{
  "n_layer": 13,
  "d_model": 256,
  "n_head": 8,
  "n_kv_head": 8,
  "head_dim": 64,
  "d_mlp": 704,
  "vocab_size": 4096,
  "activation": "swiglu",
  "norm": "rmsnorm",
  "norm_place": "pre",
  "norm_eps": 1e-05,
  "positions": "rope",
  "rope_base": 1020.0,
  "rope_fraction": 0.5,
  "qk_norm": true,
  "attn_scale": 0.136,
  "bias": "none",
  "tie_embeddings": false,
  "parallel_block": false,
  "extras": ["some layers without attention", "local attention windows", "gated attention", "value residuals", "an embedding shortcut", "skips across layers", "capped logits"],
  "init": "normal",
  "init_std_qkv": 0.0342,
  "init_std_o": 0.0,
  "init_std_up": 0.0342,
  "init_std_down": 0.0,
  "optimizer": "adam_atan2",
  "lr": 0.00153,
  "lr_mult_o": 1.63,
  "beta1": 0.9,
  "beta2": 0.98,
  "lr_head": 0.00822,
  "warmup_steps": 263,
  "schedule": "wsd",
  "decay_fraction": 1.0,
  "decay_shape": "linear",
  "final_lr_fraction": 0.0,
  "batch_tokens": 32768,
  "seq_len": 512,
  "doc_mask": true,
  "train_tokens": 350800000,
  "steps": 10706,
  "dataset": "wikipedia_en"
}
Each number is 128 + 24 x the weight over its row's rms, rounded and kept within 0 to 255. Layers, rows and columns count from 0. Numbers have three digits each. The size before them is the row's rms in percent of the matrix's.

# layer 3 MLP up, 704x256, rms 0.0927, rows 471-542, columns 192-255
098:113151129143106130134135160101170125116133139095128096160111126150096110116146118071095151086119098106172137144159132183102137101105083112121153157164117147145155081126143146088166128101140101
087:142092127158145139130078114058121157146121137155090132111143147140133151178137142150149108130173103121143139137142143115130120110137127140152134109149150106169144130140150096084105132138153103
100:108155153145138126092121150128078150107130109169155115077113130137115116103151119128092123114162129119120108129097142173152146123128131159103145133128116134131139127081149138115135102130120077
094:170131115135146128171088130175125108127107127083125053122141097139114118144107088105155131112111173128145142154161116128134056183103172117102133150139106117165146147122082122107131137113115104
098:167157135149117149133195132111092161067127172096152127123138149117149169110092144089101155129117145091133122123103160128126122116134140133126090135112169096139178144146079104094105099113137130
097:136090128097124099144116134154128086086091141083147116117149121113103108143164123129149116155137136114109121134101153125134097117103122124101131115123140101068139086125083128110133111154140114
098:109109159151159131129095125126144149140132159131080127108147115111141128093180117161130106182137140133149135100130177145129138093110115138117150101109094150150125131117143119085101155121102104
104:123138137138122109130147160121117098123136093124127167138153188109141102089101111165130154116156170164146152152098177119125075095149147085102132160121123066125111151101120160111149109181113119
101:145124134098134115088124102149184134177095135122126076109138131138115143084129115155102099119147118125138112158169136156148095140124184138098104170111095114118116123158076100099128182117101130
098:151141119128142105087110086142097121153105106110096124136152157133126103137134111144106063180125126117135078106104167118080129123130109144102154144100140131090119098140149113092139137145144107
100:123123127106125097101175126133184131125156118160135130129109117108156097124154135144135105168050122132125101097110157123123111089111121131124167108094159139108086129114128142091101112100141101
097:127131158104132095143142122159136114188085136178099119070121115119109148086124111093145133120103106175155131122117140165120166153133130179103180118132113169114114092147107157160110146121129140
109:155145129140153130132076122140177169127149129133153120080138132129123137157147055156099129123167124135168139117156113075114121128155125136118147114158106125084152133082138119127125119096129120
108:116155098136079172123103133167157097135135129118112174180153123120162115175087111148123141121095150136123137143143161147130125164103134126153122133092126131122195099114155131099101134108141152
107:101179183126117126159158109142142071129182116150149099114129099112120114134074106132092117100152134129146136121107104145146172126165125056134152124133124108126179194128110122099146127123149112
094:131160130146124151121142103171148150122147161105145140125106163111120153100161116103122130110151129113122134150164183139118136157090139104119159131147105143141137132144086156074122121107144101
101:172140134095117164148155156130129139090108129109150084089148096150093162103066157120136166165091170125124135121120111128107165142123162128130079140121125088123076110125101145145125113122100171
098:164142166100135134119148081102123136138108142122168097127105115156120123114120141160132143130097138130143098117171107148134165106119159119117080108147088132139101103125156135100117120149066087
104:098126112139134123161161129161118131114111110140171120126140142140106095146129141084145118144159102135135132097133135114094124128174190107102173114119134117174099179106102127092100137111101126
094:164122135153135118144144126098128077113133108126148122146125125133086133130143117141105139119132110118101158110145082134137161165139094089143159157101081081130144175128118156087103113138129135
097:176124134165133136108132113150142161092127099118080071148074106070128144095124152114144134117133102126113134098068099151141181179132124099099134162168131140097133110179141138110121159117109124
100:155137165112115112124132106114120141146099135107114117132140107122143149137128139180116104120176150179146116111130099126139143130160128131113100147167149131124137161089094139108188164114169178
085:119167137089141121131126101122111124072120125140130112132156136077162170144125168110147157162059098146120100118145123131112114130116162123139146119122092160119173136117085088164124136134105170
101:115111113166117132158114165101146127120140098073166110101148164126111081121098120139148124142148106111133132116102088113161111110132130165119136120109136080160111152137118201164138150117153119
095:111093098122127077126169109185103158128090157178138100115161098148147159128124108111149084112119162125127089114110140099128094098160151094130096173129127150137114123113152104140136125125113111
100:151178113173145187130120150102107124127104155109109132132099143118103113093144110120123105124237113172168116131071140170112118137111101115146119132160112081139136137138090126117113118145166139
103:110108140117171128135099148146098070136088140151122132122138108132137113114133124146111096148125119122187119157116129151149145169143130122148160169135141136144166165088121172120146138128111106
095:098108163159127141122143068148105114093125152116152102128126136114116121100155136091131148149124144127140124115126074148124100119100142135144120081119162158110148113142087047097133138107125109
091:191136143129131140120118162114137159111127077129095150119151114130160152098094127111120105128133115078121103145119124153105108109110140169077115119138155143132146139100103131153137102119128158
101:079116063120110123109128168149113113097163123153113086139118116117104114141110108136100150117120112150092119112157080139169155121112118098126112114154112147092168129111138105181102144122158086
104:125152105104105148105126133137091155137127123173141146111150122122108162136084142139187097137104125126119128093174124170114085110115110113122147121164166133138168139085114109116144165098142154
100:140113153109120107135135117159122145156123124101097154093130139138082166108088116098148115089139106118107139115142148116142134157166140163124150154153137113160120117139159126177180135132144082
102:159086105173122102122161146131123134171158113150169136095092117113133115141124114113092182155117121153101144140136109155105163096167151142161117120131141110129127132115112145114126107093134136
098:133155105132145120092157092133126119062142125134122150136127091123113104136159108134080142126127126148158147140131172131134118132137098117126136120130151122103147163101129137124160104144136134
101:085085090149157110109120165124111128157122151139124140172089096116170083121131121161102128133123100120125196126109119117121144110171152106105076139111161145116129137123093132165134174120108086
098:174121127135152125124140142136152144090176107115109083155138170103128132123106095152103151215108097124171133086132154117132140169163137145119128108100129121131149103098145172138103158091093181
097:164099189106131179172187163090108119152113082157146146101108122122100108105102093114092125137116159117139112133113138125128157153152099126086169136158149119137122129168120132159106103106130087
102:141126129140142146080092166117100153161145130142179163093077146142142127121145103127135138181109129153125097126154141141152158141119074124130149142094067133153132103140102131158140080147116121
102:124146099105174095149128144137133090123129149141137145129140112127149114104124088138132119112099137135117102123122093146135101129132144124130174095108149135147145148119143116110153106143133093
097:130103104150102146107172139140124162119125136136102147116117109137102181090127125124133138114089122149132139138116164131119146137102136146142127090135163152110159114152119151108133156098213130
105:111125129139115144079116092137146134094128092129079120132140134139104072110136130098167119154165115087109130133117138159132106154119118093149116190107151156136164158154090116120148127179130166
098:109156092153143135114127143162154127146107099166134197154090116143117146159106127182120084127122121077152131113135162183104161141126095173131140136147101171127138100129153096099093114097134125
096:127131111131100134151094135128073154133091159167140149082150126104100170153096124110129102140134136131103101115180093169119161109144106130128113134123154161122159117113088161103152146146136113
100:131140172153160093139155138114089121140157147136122138114119165080176112171091103151130133085131128141083144142097121073130118145166154196130130105109120162160138159098113092097141102160117120
103:136144135102120161087151122128145122160148153134137145135131193154145137094109118159134116142169092105126131167132149178130163125106120143117133145094125124132149136089132138132161079125078143
094:181142126093147140149119115102143136123106112050114162160138130144129152125120111102160114115112081089148140157149136180163097136078094139130118132141145131131120092112136158149114106137142157
101:157148106099128116160132144124083130126139184131126122133117139141131132144085150112125117208150135142150099140114108091181131113106097140118105099133138114114148125073099143136153122129121165
106:157124142144131144111137113146169129151099162110148145144115153113169148142156163152100147103088092135118148175158104121129107135130120117142177116114074120147103083132120098114132118124161144
108:115185166130113087122162097132125174087106120158126113122121098124123174141124134138110121089109098132118129127112119099151145118149098135098169094143156124108123104183148122138100118079132141
100:085134181131110143126130157168122134160102135122094077141129126166103117148173116153154096135149154134158143105160122169156106149165107188129108113119147127108136037132107133106148130128121103
101:111077113155155102159100118180156134123133144101147119114130183115128142134141104151158132099120108106122114130124153142092118127162132105143114110153109131104160143152107136161152148156123087
094:129134080110132108093163094153151116125116119150151115147114101107122121112101148153110160125097156134161121106105128149148106143103121105109131085123136124109135122154137112160068116147124130
100:140099151122139143131087156074131130135106098136155128095118146082155121113137180092138098096107118148142110114141066090073107165150133123093135116149125145156150104138169118147110153168160157
104:115116126150107139086104093155150100164103098113138127160087123120122089132136090151095121075146134127160178071119126166141137125093108131123098144149126193076095099166122095127118109107169104
105:090109124140122120123101147118073122136147139146111077112104118117105148127159142091188105166119150126143132108145090106091133142109119124159096148161126161153123136124166148140106102152111102
100:119135123117131154116180133094180140143142138163143153142103122184132113145117110115067147148142094142170114097158137153130172159188149128120174120129080126102138122080118102174139101157098127
101:157146141125120120126173122145138156157105129147172132155104106102111114146138106129117118148112142135093103093110093095097174115087176138132142142130152133142154163148102135118146075132132147
099:131140133180120126146130133149110118106100128090143164083166083129147146168141122162159145127128122122163118111123163107115146109110140118097136126070138114101139144091144139127101128144119119
097:105109092140114126151132157118113083120163105141103127157132154142106135097153118092120146112120135084085149153096148132142181139135132124108146165089138119160117109104123109125137149128117133
103:152136117128163117113126156137095099115103124117126143127122124111129103160117152179122170095130131143182170157095128108136116133148144161133132104064092114078165138097086122136116106140157121
105:138128162051143157118152134121143102113141106115092130129105153176098135092123154147190125159116144145140102105136105146113167145123152133129113183146118150123109148159111153168159093121123144
097:117153085162120141134105148139116138112167091136105133091139118144136107148131099103141159161091128124155105119132097125115140088118154111150117143152133120087138116132120111125074129099100124
100:145100138108129162116108087105099153119154111133103131100134110162093141160100133151123147192129094113141138161128114146094131155107141112138130120118134180161139139133149149143172170117133092
099:134155133105141108089169166135131117135109160130136132156122141143079162087102130094112120104189127133138128167136126176112154138130155160120132117133101134106096129126149111114141091102108100
102:162082122136117095146125214107118124130117124154168135134120125160118141101130108145118122106104114147175171102143125149131149131152112107094114123128113148133124157149118117172129165148145110
103:118095125117139153153138085150134110139123149158139144140124133142105158195179105150117124128112169112164186192137140149109134093106054151161151135121142138131139122147171130093127139104121121
092:136142108160111169138140117103094170105110136132110125100124115172150108131151139125143124107123116138119115130133164124126178139092115124150085117152161117084073095108097100144092151160118117
105:130143144109122154107174100127142126153114115110072093160106115147069067068100147123057135095152143143142103129163119117168182131142136163124123095137104150144110134119181113146067130141164139
105:143116180123134115134130100128136147100139123105147124148095125145116109162152110102098129165171121100117174142107161119126137132096127111150129117121103133153127174128120115097117105091124107
100:124166123100103141090094157135132147135141125152122112162125164091090131159131090184113153106175102112132113137154099100139084083138113122148136119180121179132127095082160132103165163139135150
102:139175067120151145139129120117085072153130105141117130129129123138154084159099148135123128149160122110084154140101161168118142145106162150102144098165167139110146169163120115148106168154114131
105:147134133116116094109118155132118127087159142120123159129093147156120140101114119096135137106158102080141143105095133153090131141135115165076139126118099148175158121177149118163099143071105107
# layer 3 MLP down (transposed), 704x256, rms 0.0894, rows 471-541, columns 192-255
101:135130099173084107111137144164111119105119090125155121117109120090135166103146154143110120159132156096127085164114115156151140146151115152147142163162147140162124109124129141102127151100144106
089:148131127145115174130113086131097143142138133157112125139093137116129198159127124119148137164134101129080127144100145138128194114099124127116125144141121116130138092141130159141123144133137182
102:175157094100107172156132138136137116120092135128107092184145123117134151108102138130089094180101151101109147139125130112207117112146144109143113117173145126118129152086161117119134145151116156
097:137140189172128119108147120133140166116133120116112140105122106113146124115118094143131163163144149131104075111079138174157114185117140140119148150147179110146083127160153107147094120127152158
097:081109117132119125100096130144063123162120155135141125188104079125115127104108093130151147152124126095107147104114151136105175128156091109094164128158154136121113165126164138139136115126137135
097:160130147142108140144144163116113127129098132148108071144098144102143129111133160125091105134146158091155153111157107125097124123124105133121139132150155109135123199124128098136142137103159157
098:114150146112111125181141108103151117123116136118128107105117154108128139116101167111137141102083141101118107124144085130141093135120137128155124149156126106083108144150149128157110109177112093
101:153113140150102150137150165145133100111087090097138115116132118159149144169166137125148108106144123114132081131143136162111125177131100172083091132109151191115117117146139148105128118171147136
101:082090102198100178177178126123132075138120107120151099111103115105134126070124127107077154095130155142140120118140153130115138110176152147139124138133122140150151155156138124148131146128111080
100:121145106087173131118148139180123126109111167151143144102095104125138131093115113153116126120148177102133125138091113175110079155159118122112135105134134142152112126162138105116136121149165146
101:123152140132121141141143128119109163196117134118098145106148155147116142116145179112092138180160156119115108134170135099063114110113096131111120143111121155110138123080170179148107110128193138
096:138119146152183155115151122135106136121126122085134145113159095114120110157118114106106108095163119102123106149164088145123092127125097118175112145147107104160141128175130122153129131113149113
111:172100122138079143150102133119166108112137081111124131157092089132106162137119140124133087134132161110162107134154127097115140120129140136121147198145092135122124176117070117102112135098126120
107:126092126118164136118139114144102120132126099112122145139101131116151122129154123124135095146150120111139107118118083164145124113189122135139165132148136164133182133131134150094134161123152145
107:121164145088141112122120126148135104158139129142102144118120108153109108126158112183100114191134075126145120149149130088094148105126118136103102144155082133145154134155130100127143114127113099
095:112120133093105082140162124166135138166122084106145139116131083134136112159144133113145080138107100146047136134094126104145099178118102130123086130125126095113071100118107148148102132133123145
101:111140103133128148123148106124123122175132111155137144072116155127099097167131145112164111111113094121141154100088161137132151134117118125090157112127137111128146135132147158136178136116146145
097:127142121150128149150181163201118150110117123156137140124096156138121153154139126122119159112078150104109117089106112127145134176175143154134140123113136134106153118143090140103135100092113118
105:104130158124139163128130162115100114131126114127095149144151144136112146118149130090114156138138117157117109145161113120100130093110134139132129135159016126146138175158117120173103081130100118
095:105110133143094094125097171155131122137121143115120105148128127112116121104151124136125146132133086139139143118123142096111099151123156125108079186111139114164118130149124168131138136133083121
094:167160173122118147103125086161120076143111128101134136110110132149115115092106111121108121102125155075134113162118113097163110128122122125136131170158145116155108123123134100163122076152093128
099:073096129150149113110142123139099126079109084122110125128153100143144170166105125114136154110131149143119148109128073153092096102125149117111145129133126147117135107109168129192102145061143154
088:166090108136123118141154117113168127157172128156125157150086129141107098097087125133093124102114156098128183132109157169137099142142128155136139196138100122141103138131092132089126096126126087
105:107102095154080114115127150166168148085102126094149095154114133114066174126139157138147147117183076125147105159152120157112137114100065149160130156135118142150117157150130145160140133081162119
095:135145155095179132104106123094130142142164107125071138127097154144095134120126128072137146121143102122128142093129113145171160180134088106131128131153161102105150098118163149095130134143131143
099:094166142095107144143079116140143158140114114130140138080090146145103139151090145116152132198177086135132091158147116114124092124109169143105160145112109142157107110144114106131152105097137103
105:110125142105156119112122085126125138106111122157154092140111109128103148134156149130163121168161089117109104083141129186118130120118136131136125103108159168127137096145125152094126145140160122
095:140189143125118087105156138098125153169132133122156158082127139083124114103120133111101120118103121115124125135099138134114096114163130176100151156141119126167115096101117110156153123125127123
092:126154144131140175105144123163111137104172150170084125180151121132162122139151129172164154151125108164127168138136136098145141127155105103156164119186119126119144116117127123113088173136137098
101:138132140132142086134117109111107124145091114097131137135112139112123122155143125121116131130137111111105156136106133115132115076113168121087142060133165095143117149132111113112118083118147170
103:176126124144105134104152120136149152153105129099104110168151112151141137092122131170130093082127116077119130163153141122145157085152102159139159138124117088135109145078158129138110111167093121
096:140155124119154092126154113087125149116164140126167097153096112093144131145127153153138161157119056115111139137165166119111082131100192135105127133132146162116117112121142123116154116129141130
100:119154126096128124098174123106130150151091162124071138112137147112156150098127104124140112114110120146132105100167146122127128121136163118118150125156104182125139103108098134120138155092147168
099:064116140122112172106120122143143163153092094110099175084161146064150100138139118134139111161119115151130110129116166091162156101119142140116190172127126135074133102094091128151117118102103096
101:158131130125162112142131109164113145138145136119120130133117147129094165112127141144181134145130114084150114150154095177066119148150109108123118102165112126103100164130158124127125101117122112
101:153107167130106115127165162115121144161157117174131141151112100082167102096152185131104125159128095144121079158081118140103106138138091094098122118118139082161107128153166111125136136139129153
098:100141078117131103145099103119093148162153108135122123125131142156117141184149117145133161107108128151103144116116154091129117112104111101152150151136062140168112110075097154087129152120067116
102:159127115120145141105099174127133128091114182131143170086160122093124104102110176135136104147135112168154141125114156121093155147136147136115098146116087153111101156150097106097116167130162135
096:156143139145088158148101117141170118109103061081069093138121125106087131138122094131146141119136088146137099131161167138151146138150129145127152137113094110119130113119149136182103128135147161
099:160150132117111061072113084131158134108146132108127120135125143136089127086160146171126116141118098108084125164125095116134130142143103143142148134134109129160104131139125143147172103119127148
104:144133128148111120131120135142127099153109114095161116080109146173106061114097115131138118061113158090106061120118138158127162137125169115124160126109138154150135125124107151121127068122149124
098:117154144106153153123096110104147128139074099153151177081117091157148153097150111109159177119118074097129131143109161121144106132093133120106130115136100144135102145108137138106148078109128137
096:137124128126144148140127109109109105148109134170114092122156156145136146138123103096156129136125164109160131159160114141117093096112135152151167121104100134116143116167110138127089125147141131
099:120133103098137083095110112135158104173152166155137124157151127166142146141143093092117105120078136124105127125110077148151110096097123150161162154073149141120125172095126165142149085152148169
104:160163105147152126139100142105118131150128104154105147100119106164134122136097191128132129151147129167134154112093113143152124118114163149132078116134138161151130155145150090140145178076151140
097:137105146142117095115138097130146137118183155145143089102138115114121142130148128146145127144136114103146159104086120063117134174118152124116138121111100123100150137146089134099085158115139116
102:145125111157155112162167095119105117105121108099169130162116118145135127135125168119098138150096139119130179115119116160138156164122099171114152133140131123147133097158158164157094163111079095
106:128121135128110170108139158094077089109077148125121172108155124125161142130123146128130151060116104112135154131103130172130116125125094107108065130100093168128130107106151126106120130167117087
106:150143161100137126139091101115162122142133096129154099129143094117146139172190150132135112132139099139103165147135129104150123105118156170124179138128116125141133122144098124104161142127152173
100:137155142143118156143138146115137100116116149119112120149123114131118078091136142137098116106129098129143108122108148130127120131122120141105149099080103097117140125143102138135061095160102145
104:111168118091138089134099116084118125097134166154128137129083124103106106170125100140074127092117182126110154142121167104194097159113139094144151116117099066141143132119071097113159114144138103
093:150120090128112139159127144113127164136169120153099122160162148099145114119095192070132138160130107156118138114106122114105134098153121141073132123145144123146113099145150161118136105117136151
103:156153094136131150130172100150106165107078070134118137081173096155131116131082096169148153133107157082156089138109095124139149092095168108117162134098127140144126148111103128137102179093124094
107:123114112107160110122088160111099079155137134092119124123134153139113149134136143103125134137106177116131142124124128169129168131146128124120139119110082142112180135086123134167113112071101169
104:157118131121115156121088131133190108094112119143152158161123154093143114162110169149119145126141105104108114143121133117117096151139129162115071154124133113146116137152187148097100102175133148
100:132119109201158129081089144162143163099166119120118127165130160076090117141138116102131161054150099103132165111138140117109120158168091124130131125091130132106131127130128132116127153090060131
102:103148068055187115141156163127135088136120130128135131117113139158120148088119099133114136101157141143144132103153121148142097123176090114098131134137150103128155096093155123135143106125081130
097:083140147125122115107141147173153103146105136087128123136160127147150123118139141132169152101123082138120123132122131097115131078078162164157172127149124089179151146136134128147108075098139172
098:098116143063142126093149147128119154150123124089121148126131120150158136099143110115115109165123127162123158146101103173130112113091151121106117095218112136146119095122156129110139120118120117
100:100091113148123144120156134109121083144146143095103145082154115093113157105145100131109143096122112114119096118109093150084084129169118145101148155126183137096111179114109117154151089159140129
105:143129109116126194164127148154156105100123138171156147138104142072090168147144157129123136140138123113120118154163129148131139161100145160141153085145118110102138134118081105110093162183134117
097:122172105141102093144099128139116177124164148139143161129130099152106138087084075127192092119125127163123132114138123145147110088107128136072170083116142122111098085119115137168131097107090169
100:169097142187108157123144119153143128113180120140135150084096121119125121093091149093123136157137129105130143165112121170097149118108090134130100172097117176131135169125149141158126105096134125
099:122125153101120133067122108115105140136112141189133128123154103126156158141126120118113154140130143107109152129160116107142178133111119151107125105149158157153154149134110138123118118135133188
102:157144118140136133119170132142124127098136140170156138140141120184101127148118129114112155079124137143151129111135143107122171152105122139117141099155110126170164140173136110144139147125102170
104:135115163093173139109150123128125128130173106100106088156170091105145161100136126103144107103147120171076094086123099153107104152134142135130127098159145138123194139150122156157183118103123133
091:119095095180112165148040137099110125103139098104101140148086098126105115158128124156078070110110128128156143115130152146146126138140084143136154119133061137154148137150136108077129129129142138
105:100137124129133144140128180087128137156125154079153108145132170112181149130144156088068143180125111128073104138136114132085125114128123099108133116106105101099133124107129113146115095135133132
100:131129140075145089116098070099112095094149116113118107147118107136111127098083140135100090115111156128112104115098137101146117127087148094127161128118120070142086170148146097126088107145110127
100:152127136135124129123132112141178124117125155107143139151139082130102124147160125115117139146141080095112130140145163140121129156106088147130163129131126123135138132173158105147107157156127112
103:134149158098126159137156149125194138109186105139127125143115128121120102151124154059093092123167136116135162143109154102193167131110144153100110094132109145130130132158123133105146126106152126
# layer 3 MLP gate, 704x256, rms 0.0922, rows 472-542, columns 192-255
083:134107146127132157107097104127117136153167124136088145099145140128126144151100149092202150104157110180116116138168145161165112095112131110148143130138118137143141169123099168122108156110155099
100:182107116119165108142109121154147055135110139124121103140130141144118146132107138167164129099137159120195151123165129105099120105145103140094102135155135128132153133144097104174113098157150137
094:122150066134101119147121148123138111092110147136103130141175120115134103147149137103175159141160143163168151130135106135126089104108137064116097127116052165139111145121183136105103123131131145
097:162112128084154089064127109134141163106139114153150155111105137122156158141111133129128138146113090106147123150143127122068136125127160137122117118127143116142160121119134121093099134148126136
098:148116117121117146155134092126186131153102094109114150138119105083167118082150128127141113104129162125147114137104182152138163146078139188132107122114151122122109174140118151106118158126115132
101:156174141160164102139158156146128192110145110102143152144158163109118088153114119110117140130132153114104111095110119082076141118131152152124077163131146105114148120136111099084150132103131125
102:097093119149134104149133158141109114102113147122129087122116142151159098111093078095126120154132131092112099095108091130114151091134117127114113115165126110115082147151113125140134152104103100
101:120124123096167180151088163095091159145154117097094162126125156157088057106105144107112122129133154145162149071109101164113130157111129130132101118121102122149094126116118089139139123142143160
100:166137143086126111117113092153095145128130083132125105148116121133144150164161133112123131142080081112111148184103131163145132123111136088124114108138153169129130136077118140113122126142190127
097:098107099091138097116116159121174163152107140128107130103131125127141112092150101109158139180113113104119139115129133196102145094114122125123165149135128125109113112134119126150106139078122180
096:116135130127130167107141129137143138168112109137103129129147114136117109124173121149116127107115166105127137152163156120161086074121129118096148089109113131145081125146123098148132108098152112
104:140116155159152118163166129108068174138104090057123084191158118097099114142124143142169139144153132134161110142128170149125125106177174156113147134096140098118103141160086150163152147128118179
106:112102131105099119110145129134131166125151150138123146119082113095123097130159147104119119170096118150135132113114092118142160151102157124125138114118132112129083095097143103146135111166132148
106:101144130130127134137174111126099126115146115116120159118107156149125146168135168142147151143157128138149119160124139131135140124113167150103123119183164146093145109105103162154076099122111179
093:123143126163172154120094144172102118126158143135128089112124127095112160121112133138177139153125116146124107124138090134114143128123189095158099172110169156092141136086149119097152138135132164
097:135139115136133142130175139113110113134145133129167157153079118126137085098128116162127128127120144129139095127137122152117158137146166174118181145115131143145124137132142131090144116127185132
095:148161150102143107112139148153108164123104133091127140161147143088167153109118123108177105083154110112122134167104121144160115098076109137089109128133165159129106137142133137085169133146107176
107:110126122153116089148148124151124137152115154120114146121136176112138112121100142120133152133165143125133107129159155108067123083132137129105138110122110121165125137117082130102110113161087155
094:100105154110148160106124157068134090151097114089104157106156142129144144154128147120125139163122157106121097130125154162144119096122159131126150095165140143154142165157123100143107111154104152
106:149119144150129122113141159146144159125126137116113091139086094143133140117125174092144195133099131119153119127079095140145125109129143082123121139105138122106109075154138160083112157094158138
097:125161110113146088158176127143089123108148141129132167123131180115134123108160168129135140183128086106126091116064105152120158128155148083136118119151160122136151192136140165146166097121135100
089:078114093131108129153089156160169151103135130161150138098133140079149122121131126122120133178103110109131132112102119106118111175103131124164111145146125118088150118137123085100148154151172151
106:138159133166155146155123154137101149118119115147125161134110137137132100142112165100161123086142165113136133133086139123114123138131135083050135095113137113130134135131137118107129125117103139
096:173138116087170110111075129130101171145163101106139164112084182135134188150120183136170159160129119149132123116145152116084102113127151122120129090144104119123123125106142158145112144130124160
096:135118152139149139130172137133173134101110135114126116133128102138118132122140127143091133118121101179109119104154160097119120152116117184092118112139141127114123114100102162105087124138099093
104:091107170123105152119167101132130119128129144104071157129113113126166151105143122132135157109140128142150125143155074089131124074053155131125148128155124162123070138142095161138106165124170156
102:142092113113126157137115148090112178157130129098113116154133117156112159167115142137131130139158136165171128109105124147086144094114123134119116120136125134155124131151123135158118146107117123
093:149116141160106120107148092131122163136114155149150066125109132119141134142102138153130106111115138172122098071148098114098153127141153139119121142118093107127158156154126145135133127121148136
101:100132101164138098139108134132107111152112125154146155157114127154119101114137154081161112154108125123139130151115112132167117135130102131126144120133121125135127111113123095034134161126114084
105:126158143147107107134098134135120156175118159158129134160130126097119121135093137148109089090134131125143094125122138141090179139146138111080148102155194108135103115139125107152147145111085134
094:131128144123128127152180133148115085113151127142113137123150126164080134129139134121137122157146155139115149128131118110114182162098156144117129111097092080114129097129153122091126117159130111
101:150133114105147101139126123156098148130095145093127175131104148121089145153100127165166104164181159150108127134145144121093116116085124111111149108135139100125130113127109106132077157155115144
100:149146104153125149129100155092083163130131120133104108168087128136134136164147139132109154113126116169138143141096155152122108171144152126117133135127088108155111139098138129157139166078146117
100:137188095152151124114128133168124111163153134080100082123130118147129123086126111110136110145163091144170069139120132122138149105137145118130128141146122126109118156145143112146116152129100107
097:149107117155132144119144136127131148134121166130157149118120078088138119123118158097154130094142134146139109096138115088156095123132141085126074124116141117148101182141090146134132122152117128
096:093118043156119092103124101166123149133127085144074124155136168143183145157087123128099130160123169180155138126129152165108116107120158148136134108130147151125158130126126156121140190110156129
103:147120152131120147110184135127155106155124099164146108107079124128134121129130132131077128182117094161110139159116129155132164139104120126124170130094120108124093129118091158103131129122151115
103:138092117122128116119158137085110191156127197170121154131097146108176111138105109142141120150122157144146143151089150149102120094166167100133152110119142158152098112123158125131113119142159095
098:130124105136131082160158089120112122140137095122133113122147108119149084114118075151120137120118115113125093121146101105141159127114107104136113135135148163142123117127133128138104108134122135
100:131091101109100144159133109142125162096111116128098119125123142087131159124140098106146147141143130117132157107153100143115152159122124084126142142159104173089112075182174125097125081120160142
096:094098145161139156151116159145120162110120099121131111130112150173105139136126164109131129139137100132123130121118143147144107122098132091134139128099098125155106123149145139124126160129088125
099:167085131142136159112112116139149156114122178178134112112115144160110113122135135144145131167114128138135135101086115122104184123134146085149120102107096128142153145130149150116132120134129135
100:077133094101109134157115145121081116106095126116116113085141142149121146112134114152163141149131169132188135107109152157158114101097161139117136106100137086125144134117113133128113135127173140
103:143168193125141128125138100118131139143145117122127105130089118139149128127153143162082106107134134188102100098161127165078124161143137126092151102064094175131123138139137137108105137125176121
096:121155131156092147134142143122085108132132148140159116133126082126109126114175096133132148097146109120125112156122111120151114124135143182111078114095150151107114138149101129120111122090090134
104:118128111147147119151135168154147062147150134157129093162110089102122112147155164143177132151106137139139144100082117147105121169123099147136173145119148109163138116140116160135089109178099157
105:197112114103148117122154089101135148135100151144096113139140127097144135124165143099130091129087074128105142115119128139097130117155083131101142129121093144161100121175145144163127118126103111
100:102099142127162093143188139141127136134119111114118101131132098110087115123107129125096083147154114170143120148155090117132104143138150140128139123123139096101153085133133152143086127144105107
097:145127170123143147116111105096127132132116106143128115101128155090149108126120111097155164061115093160126150111092174138145109099158117145087108140076137131166121184101141154116146114104136121
106:147082164134095118142142112133118140178109162147119098068124167143105098133141139181130117143082139119101119084128119124148149152173132122114158103105164137123092120133136131116119125124169124
094:142077153132171146126107166132107150129106144119106136107100110127109173097101115097131112127107156127125130116119154110117129135070120092127123138162149120122124133138173072119107188130148101
098:115142064105131112136088116123118135159118210155145103099108126144173145151162100135133125142157118103131128132140137165109167128156115140114090124130119164121084140162094134097151156157116137
106:110161132160177079152158109158109127167133122109117131123117101090144100147070114164152112095142112156165134104155149172151110084096122097122112090135135169124111128148129106144098166154140101
100:131140104114124137146144157116121105095135131117110128133126114160125105144105099126087122095117144191131153117070128154140107159105140119156101175169113089120148110110123133161134143129155162
095:110126142100122133138131149152143147118099134170120148144144145147090108167098078149158118119125155146150148107094136146128101064146129139103088119107120154101156145128119170140126130113125126
105:093119079090134128153091169118139118100129167145114138169128153096131101116136165099120117116122117168145148156121146133103094112142137159110126127137134122113098096092151144170084156141149147
103:110095156094124168103141152139131112169136065134125105120135122127113144118155104139130161176135132094136123133136178109136122115120152134101077116084120140140105165120130155137123141151099104
098:133113121150169164159140110131109130096115152112078092139160156144161106110072129101115145133100109179146081123144114147112135121124139135090139134169112190129081125074093117123158130103130099
101:105107127151145109139116155145122096132154141105092115122126117123123133114090142116118152116146091156139090131111124184132117099170166090085083136134124142127140155133123144127098097139142118
100:133108125152125093106120121136136144148145124172108116117096122129151141150175129172106122072104119077104085087112140137118089111129177170081109097121184110156114129121136126088113107125158087
098:120115130128130111121135170107134167118146089123129113112149158170122150150182093097095102158190122152161131087127165148105119065111152107128097121143140151136129076108127106127138098100132147
096:159122098148130124121118128130161126177127121119138144135141107127136126136067166100145130092147115129102124109099155113066161132158139156113132142103126090146127144152068160124093108123106127
098:131156140155163113124144141203156137127133139120131141134089119113097127082082089148155118137148121157114159140101135136074170129086134115119105131110107152122088118109145088104102079102091114
102:106117111100120158126108149160126150144110137107157114099082128116114114117173120116178106158093110143107114120109109133111183162090163099115161107111099126129141131146107164132098176154161143
101:157118145101129139146180094073121197153117148138090095143123133128137126143120086099116116121075115115106121142133174120105149111099105149102113143138133133117116151143140117129104168125149178
089:134137135125128130130095091118124114109118113098117130145098137146132116136102110106131153134121118115115140136142142156141152150071158122150155166096145098101120120134141163170124146116102144
106:124124136116101120189169150113121158151131111134130114096127131116149095167119126133119116133159108162123127133111109156078113130158162115113096175080141127141118128151113154106124148144131131
097:108147122140135123122122127128056122107075118123151124145083139186126133105098098090140133142133125103171130150107162150137147144132130084148128143120125150129114160141118132061113113133181108
099:103099122129127115099127142102125125212078112137128114111092088096130087144098111116098089158184128147120152144112128118105097142137125169122145113149133130146123125128147096088128079147130104
100:138101092134140153091150164111146142135066104144134101138113114135150137133089096111130103156115141131112127120099106074136160079141111141149117089143147159093153059142124080108122170111121138
102:098107159102123083114119163130092133100093093152124139100073165134105161133144159146130164103126150150106128155113154134140131114150159142096167135135104151104104125120106152108113101112165116